{"num_key_value_heads": 1, "tie_word_embeddings": false, "parallel_block": false}
Each number is 128 + 32 x the weight over its row's rms, rounded and kept within 0 to 255. Layers, rows and columns count from 0. The size above them is the row's rms in percent of the matrix's.

# layer 10 attention value, 64x96, rms 0.0489, rows 29-63, columns 0-95
size [ 91  97  98  84  98  95  95 103 105 113 102 109  93  98 106 114  91  95  98 109  96  97 100  90 105  98  98  94  90  97  96  96 101 105  93]
[[166 172 173 110 142 155  98 145  75  66 153 110 154 159 125 171 184  69 159 135 105 162 156 175 185 152 141 135 153  66 131 111  77  95 179 153 176 157  89 125 115  94 152 180 157 129 154 191 137 159 101 115 166 121  94 152 106 136  99  71 155 136 181 132 154 144 122 108 128  78 127 129 161  54 106 132 111 170 133 139 114 130 117 158 105 130  66 180 114 140 117 116 113  97 136 128]
 [ 97 126 125 138 139 129 149 175 117 122 112 128  96 151 183 102 176 122 162 116 132 161 145 135 112 154 121 122  86  46 170  92 144  79 137 165  93 109 162 118 123 116 173 149 107 105 125 113 122  87 145  78 107 151  83 183  48 193  95 117 110 130 185 144  75 128 131 176  96 168 152 127 169 104  90 124 131  98 132 113  89  82 128  50  83 114 159 132 127 112  78 190 107 105 112 109]
 [189 114  99 152 111 178 131 165 134 168 136 123 127  92  64 180  91 137  70 202 138  99 111 155 169 130  94  86 105 116 149 131 105 112 121 107 118 169 150 140 150  93 118 140 118  98  96 129 155  73 108 157 145 129 119 143 113 161 119  71 189 154 107 149 145  92 142 138 160 206 133  93 151 174  88 146 171  75 158 132 149  66 188 131 179 103 107 129 147  71  89 145 131 143 126 117]
 [128 106 126 103 158 143 109 180 139 125  90 162 164 100 131 134  73 131 193  76  84 100 127 128 125 115 118 110 108 126 127  83 167 132  63 138  72 146  73 118 125 145 168 163  87 130 106 167  81 182 156  99 157 136 110 110 143 121  98  89 109  87 124 171 105 115  93 178 172 177 100 116  91 109 134 120  88 117  61  79 112 119  87 172  84 155 128 151  98 120 123 166 126  57 101  76]
 [116 125 157 109 142  97 132 190 176 113 149 109 125 126 129 128  87 134 126 126 191 119 143  84 158 148 173  89 164 130 160 102 185  94 183  92 135  55  95  90 124 163 135 174 179 121 133  80 130 184  84 121 131 102 194 179 131 139 121  87  51 130 114 130 145 162 135 166 151 125 102 139 118 100 149 146 107 180  73  90 109 108  78 105 171 126  85 130 151 167 177 155 136 120 120 147]
 [138 161 109 130 120 140  94 165 129 190 113 115 174 158 150 138  91 120 153 159 171 159 146 217  93 165  80 125 115 148 146 156 153 146 138  77  96 151 134 101 144 156 124 135 158 178 134 126 133 120 121 157 128 159 144  80  53  86 131  84 121 131 138 162 141 180 136 138  83 135 141 145 170 155 137 114  71 112 120  39 101 195 135 100  46 157 112  91 117  88  94 115 130 127 149  96]
 [ 98 101  80 101 165 112 127 141 125 149 179 109 136 143  95 128 166 122 153 160 129 115  92 129 147  96  91 118 111 134 160 105  92 156  84 132 188 169 187  70  97 158 105 170 155 121  70 159 111 127 199 117 104 115 166  90  86  81  76 168 108  83 104  97 115 130 141  94 120  96 130  65 162 114 109 119 107 156  93 137 126 141 131  83 173  58 158 143  88 106 135 129 207 145 101 107]
 [ 46 154 115 130 187 164  90 125 180 152  59 125 146  97 105 107 186 167  59 127 134 106 139 135 112  93 160  95 176 131  90 126 130 137 130 140  74  65 180  96 125 143 158 128 145 164 127 192 172 132 104 128 127 150 169 165 147 120 134 128 132 122 119 128 118 127 183 136 145 177 109 157 188 161 121 192 107 158 168 146 178 125 181  97 117 131 120 130  93 114 166  87 134 165 143 117]
 [ 95  94 133 126 156 146 115  91 125 131 129 157  66  84 130  93  54 139  93  93 162 141 174 121 120 126 115 174 218 183 135 107 139 131  55 133 157 150 191 162 123 129 121 103 140 107 151 110  93 121 177 107 155 118 145 107 111 145 119 163 101 144 139 174  85 105 165  82 139  93 101 164 100 128 172  71 154 139 162 142 114 144  93 126 107 171 123 130 139  64 155  71  58 119 104 128]
 [ 83 115  69  66 103 152 127 153 117  76  78 126 145 136 143 115 136 143  96  89  82 113 186 184 159 145 164 156 100 187 102 115 203 137 125 102  95 190 135 102 148 130  74 157 169 162 155  88  79 145  76 120 150 110 158 116 157 148 160  94 164 168  90  97 119 125 128 166 136 121  76 103 142 123 115 105  59  97 117 105 138 112 128  95 186 168 138 120 150 163 116 134 127 164 153 102]
 [134 121  52 146 168 143 121 132  69 186 123 154 126 142  83 155 193  50 161  92 120  82 106 101  95 148 140 112 153 130 139 161 154 134  96 147 114 166  84 205 117 101 119 108 149 133 123 149  99 147 149  97 137 178  68 103 155 122  44 106 125 117  92 163 156 103 150 170 107 124 107 120 102 159 101  90 160 171 173 125 107 104 168  88 144 121 149 136 195 143 123 110 150 159 150 151]
 [ 75 181 158  99 179 137  84 178 189 109 102 117 148 147 133 112 149 128 150 106 147 184 130 122 102 115 140 123 168 105 150 140 125 142  79 131 114 176 104 128 120  74  37 169 151 131 116 127 134 177 133  99 183 116 100 208 139  92 127  64 147  52 133 161 130 112  82 147 124 119  94 135  76 123 145 141 122 140  90 117 100  86 165 151 170 173 140 109 134 148 126 133 136  97  67 108]
 [125  80 113 169 182  96  84  94 125 121  81 142 134 100 130  71 125  68 128 169 168 129 147 115  60 140  94 106  93 174 111 143 130 150 177 100 150 164 124 173 167 114 149 198 113 141 134 105 111 155 101 130 129  73 145 128 127 134 101 161 160  98  92  92 103  81 114 111 104 110 139 113 104 124 156  84 105 168 117 106 132 153 205  84 133 113 163  95 125 164  65  94  95  91  55 128]
 [140 153  75 123  60 101 170 115 100 139 104 105  89  94 102  73  96  71  99 148 161 144 159 128 156 149 197 136 134 157 117  93 139 117  89 108 102  71 126 127 114 126 125 135 101 184 157 136  92 137 114 204 114 141 100 179 161 111 177 214 134 153 144  84 143 141  85 152 184  82 144 114 100 124 151 106 107 133  93 108 127 144 110 106 137 122 114 134 142 152 161  80 198 130 104 184]
 [137 161 151 133 116 105  57 139  91 109 134 120 103 129 132  82 130 103 155 140 104 123 199 163 108 154 142 133 138 145 155 101  91 148  78 164 116 155 168  87 185 136 114  91 144 104  81 160 168 141 117 159 160  86 217 114  73 180 140 189 190 132 108 181 123  84 162  85 117 140 136 164 129  71 144 141 116 167 151 120  94 164  84 190 166 141 102 104 116 120 146 121 139  94 123 130]
 [ 98 170 143 152 149 162 148 148 121 161 162 164 177 121 136 177 124 147 177 112 155 172 130 175 147  92 108  86 157 125  58 117 155 133 109 204 166 114 117 105  87 132 134  73  74 149 174 150 112  95 136 100 109 121 140 127 140 111 172 133  83 164  86  92 182  79 167 105 106 104 124  79 117 104 139  98 108 164 166  84  99 103 151 168 108  54 139  94 182 131 105 148  96 122 167 120]
 [166  79 124 150 108 145  71  79 138  80 114 145 123 216 104 131 204 141 104 159 137 122 195 105 152 114 141 138  72 134 116 130  95 134  82 143 132 141 141 116 129 115 160 133  73 128 109 113  77 128  71 187 113 133 103 144 104 148 155 113  99 110  86 157 189 159 124 167  95 115 119 133  63 101 132 123  76 174 134 164 165 105 156 146  94 107 172 164 156 113 159 190 144 106 142 161]
 [142 142  82 120 139 112 118 193 162 124 118 135  70 117  94  78 158 122 165 123 109  70 127 142 148 108  86  94 145  97 120 164 113 103  68 155  87 136 141 127 144 149 187  78 105 127 200  51  74 124  88 159  86 138 170 135  94 113 111 137 119 162  80 111 133 164 123 137 152  41 121 163 167 178 176 131 160 141 123 117 159 125 132 146 120 143 126 108 144 130 101  95 163 149 142  54]
 [149 139  71  74 161  48 118  94 143 136 105 176 196 100  39 146 121 150  87 110 181 122 165 147 149 130 103  77 114 141 127 145 100 150  88  84 136 110 153 134 144 148  96 133 169 151 204  99 111 123 195 145 170 113 137 117 102  85 112 140 174  99  69 125 160 101 145 139 151 106 109 129  83 107 152 145  85 108 168 131 103 151  90 121  85 109 135 133 116 104  83 132  85 136 139 163]
 [108 120 164 104 124  97 159 112  59  92  95 162 126  83 169 144  89 169 130 133 134 175 154 163 135 134 101 102 126 121  89 152 186  92 106 128 137 115 151 153 144 133 110 178  93  90 121 153 128  87 144 119 145 172 131 120 121 121 110 138 116 106 150 156 126 117 179 114 166 165  82  74 190 140 169 111 150 176 117  85 144  80  60  43 203 109 144 108 174 124 109 163  86 143 148  86]
 [144 122  81 156 100 122 108  80 132 140 133 116 136 173 105 138 151 213 134 106  84 136 195 115 147 185 126 104 178 105 107  83 142  58 111 101 196 106 138  95 124 121 169 127 121 114 165 128 163 111  95  99 165 168 130  87 110  72 109 165 174 121 143 110 139 117 120 109 132 146 128 184 121 135 164 109 181  99  90  65 128  90 188  99  90 150  77 105 137 106  77 143 110 124 176 145]
 [137 123 141 184 210 210 133  94 118 149 146 159 104 132 140 122 142 171 109 143 113 167 127 164 101 112 137 213 106  62 111 145 100 136 100 123  91 139 175  85 111  69  81 184 133 118 117  72  87 101 105  98  87 108 132 124 150 116 121 194  85 107 122 125  96 102 141 160 133 113 164 166 126 157 141 142 132 133 140 106  51  67 139 121 106  92  99 109  88 126 129 115  99 143 171 130]
 [174  91 164  99 182 140 131 121  70 116 119 118 127 140 221 111  65 102 119 109 135 175 108 134 158 127 115 120 183 156  97  69 110 127 102 181 120 114 101 130 106  96 154 134 168 138 145  97 153 104 138 141 125 120 160  63 129 165  74 161  88 163 107 153 132  91 147  94 113 101 133 107  62 133 119 173 128  92  76 205 112 183 140  90 131 103 150 141 104  80 164 109 126 160 107 155]
 [137 106  86 127 140  96 163 130 169 144 134  62 166 140 130 153 126 150 192 124 100 158 122 124 134 136 123 116 145  98 127 115 193 156 141  97  88 138  87 202 115 151  92 114 108 199  73 161 160  73 121 150 106  87 156 144 153  69 139 152 162 145 125 110  78 117 149 139  75 119  73 115 103  57  76 130 126 126 166  78 150  79 156  94 185 119  99 148 158 137 121 137  88  86 102 127]
 [174 186 128 127  82 164 107 100  99  65 131 118  76 125 141 194 152 136 144 137 151 151 101 146  89 123 101 149 131 202 145 107  59 171 146  59  79 159  95  85 169  91 121  92  92 118  88 139 113 112 125 132 138 135 101 157 150 113  95 149  94 108 114 110 131  84 216 168 105 142 102 154 119 176 121  72 178  98 168 132 126 140 138 111 157 135 162 136 117 123 125  90 107 126 117  70]
 [131 178 140 124 158 131 198 115 163 149 163 101 133  95 139 114  90 122 171  76 114  85 129 167 123 135 155 137 136 140 168 154 188  56  97 159 153 184 117 172 121  98 124 141 133 136  69  65 104 147  81 147 181 114 122  94 131 133  85 134 109 106 172  84 132 162 169 117 123  99 165  99 125 128 110 122 127 115  89  96 161 145 117  72  97 165 196 111 141  86 186 127 140 139 190  87]
 [117 123 128  86  53 126 141 108 105  83  78 140 103 145  99 127 156 132 211 130 145  95  83 145  78  73 172  86  70 107 137 136 100  93 152 156 131 126 182 132 100 112 144  82 139  87 129 173 110 144 195 159 184 128 143 145 138 123 123 110 156  83 130 150 118 130  73 110 120  91 134 176 117 122  84 132 101 100  97 155  80 112 179 163 113  91  80 164 128 154 151 174  93 123 151  80]
 [162 160 168 172  79 113 133 121  91 171 158 130 138 152 116 176 155 130 142 117 171 116 114 141 108 105 126 155 119 150 118 126 133 110 120 137  83 134 174 106 101 133  91 141  37 137 194 147 124  94 145  79 119 106 182 135 149 148  94 141 125 105 169 149 145 116 110  96 159  80 133  46 141 205 191  98 170  70 151 148 164 168 153 149  96 136 118 209 126 139 111 178 119 154 118 124]
 [152 136 112 188 111 136 119 162 154  55 146  85 120 141 114 155 149 140 108 150  86 109 141 148 131 101 164  94 124 136 102 200 116 120 102 123 125  81 188 121 116 198 130 192 158 174 105 155  75 111 140 121 141 113 142 111 106 146 127 104 151 104  97  66  99  80 114 125 136 117 153  79  65 146  86 184  81  67 102  70 152 103 142 107 106 169 135 119 149 140 123 154  92 188  97 162]
 [130 185 186 133 102 123 103 106 124 104 169  72 132 129  94  92 151  96  46 151 109  81 145 160 134 126 145 150 138 140  77 107 114 104 150 126 152 150 104 191  76 148 141 124 142 117 112 134  70 109  40 118 147 127 142 106 119 181 149 152 101 111 120 198 157 149 122 186  89 100 112 102 137 149 157 184 112 106 115 106 139 174 153 122 111 164 117 131 101 122 206 123  61 171 131 134]
 [110 137  76 100 140 121  92  57 143 146  95  91 139 157 133 129 106 142 134  98 130 123 153 202 146  94 187 135 155 168 123 103 173 195 164 156 149  80 107 107 131 183 106  95 164 149 121 113  66  83 155  98 138 159  96 121 115 156 157 120 149  83 120 147 162 183 126  95 152 120 118 122 128 158 101  69 150 127 160 129 117 123 140  89  94 114  86 207  51 117 114  78 137 130 175 127]
 [ 88 130 126 213 112 108 141 101 164 135 117 148 139  54 197 155 128  71 121 146 131  74 129  74 133 144 125 205 124 109 113 110 128 162  86 151 171 119 100 120 152 147  90 158  85 132 115  95 143 111 141 139 152 109 119 186  96 128  77 127  94 130 112  93 190 163 130 118 141 182 100 188 185 104 120 133 161  87 150 154 117 135 108 172 156 132 164 139 132 127 130 135 126 133 182  50]
 [113 178 135 101 172 173 108  77 135 106 180 118 124 131 106 163  74  59  98  73 131 118 164  93 149 135 172 125 149 145 184  65 123 120 102 113 151 149  90  98 112 107 121 135 129 153 126  93 129 172 127 115 105 135  44  85 109  92 137  68  87 155 108  85  86 165 119 174 154 163 130 116 131  99 157 165 133 149 203 161 161 142 143 142 137 134 140 110 183 136  85 105 125 111 164  76]
 [154 167 172  56  75 132 155 131 182 145 198 109 175 158 148 125 129 131 115 119 195 124 161 105  95  90 137 156  85 148 135 109 145  97 131 120 115 136 156 158 102  92 130 127 108 129 174 131 158  36 117 116 114 186  84  76  80 137 111 149 150  56 118  84 119 151 123  79 120 161 146 126 129 120  66 140 103 118 100  78  62  99 136 147 150 142  81 113 114 135  96 111 159 127 158 126]
 [102 145 139 123 124 109 176 137 162 115 166 161  74  87 148 117 185 129 160 195 114 103  95 138 157 113 132 128 160  83 165 107  91 143  98 113 159 119 158 166 170 176 175 171 132  85 133 128 188 104  98 101 122 146 110 133 169 135 191 138 135  78 137  68  70 115  89 130 138  96 110 102  67 143 121  87 101 214 128 152 163 175 126 108  87 103 112 112 117 155  76 126 109 108 149 160]]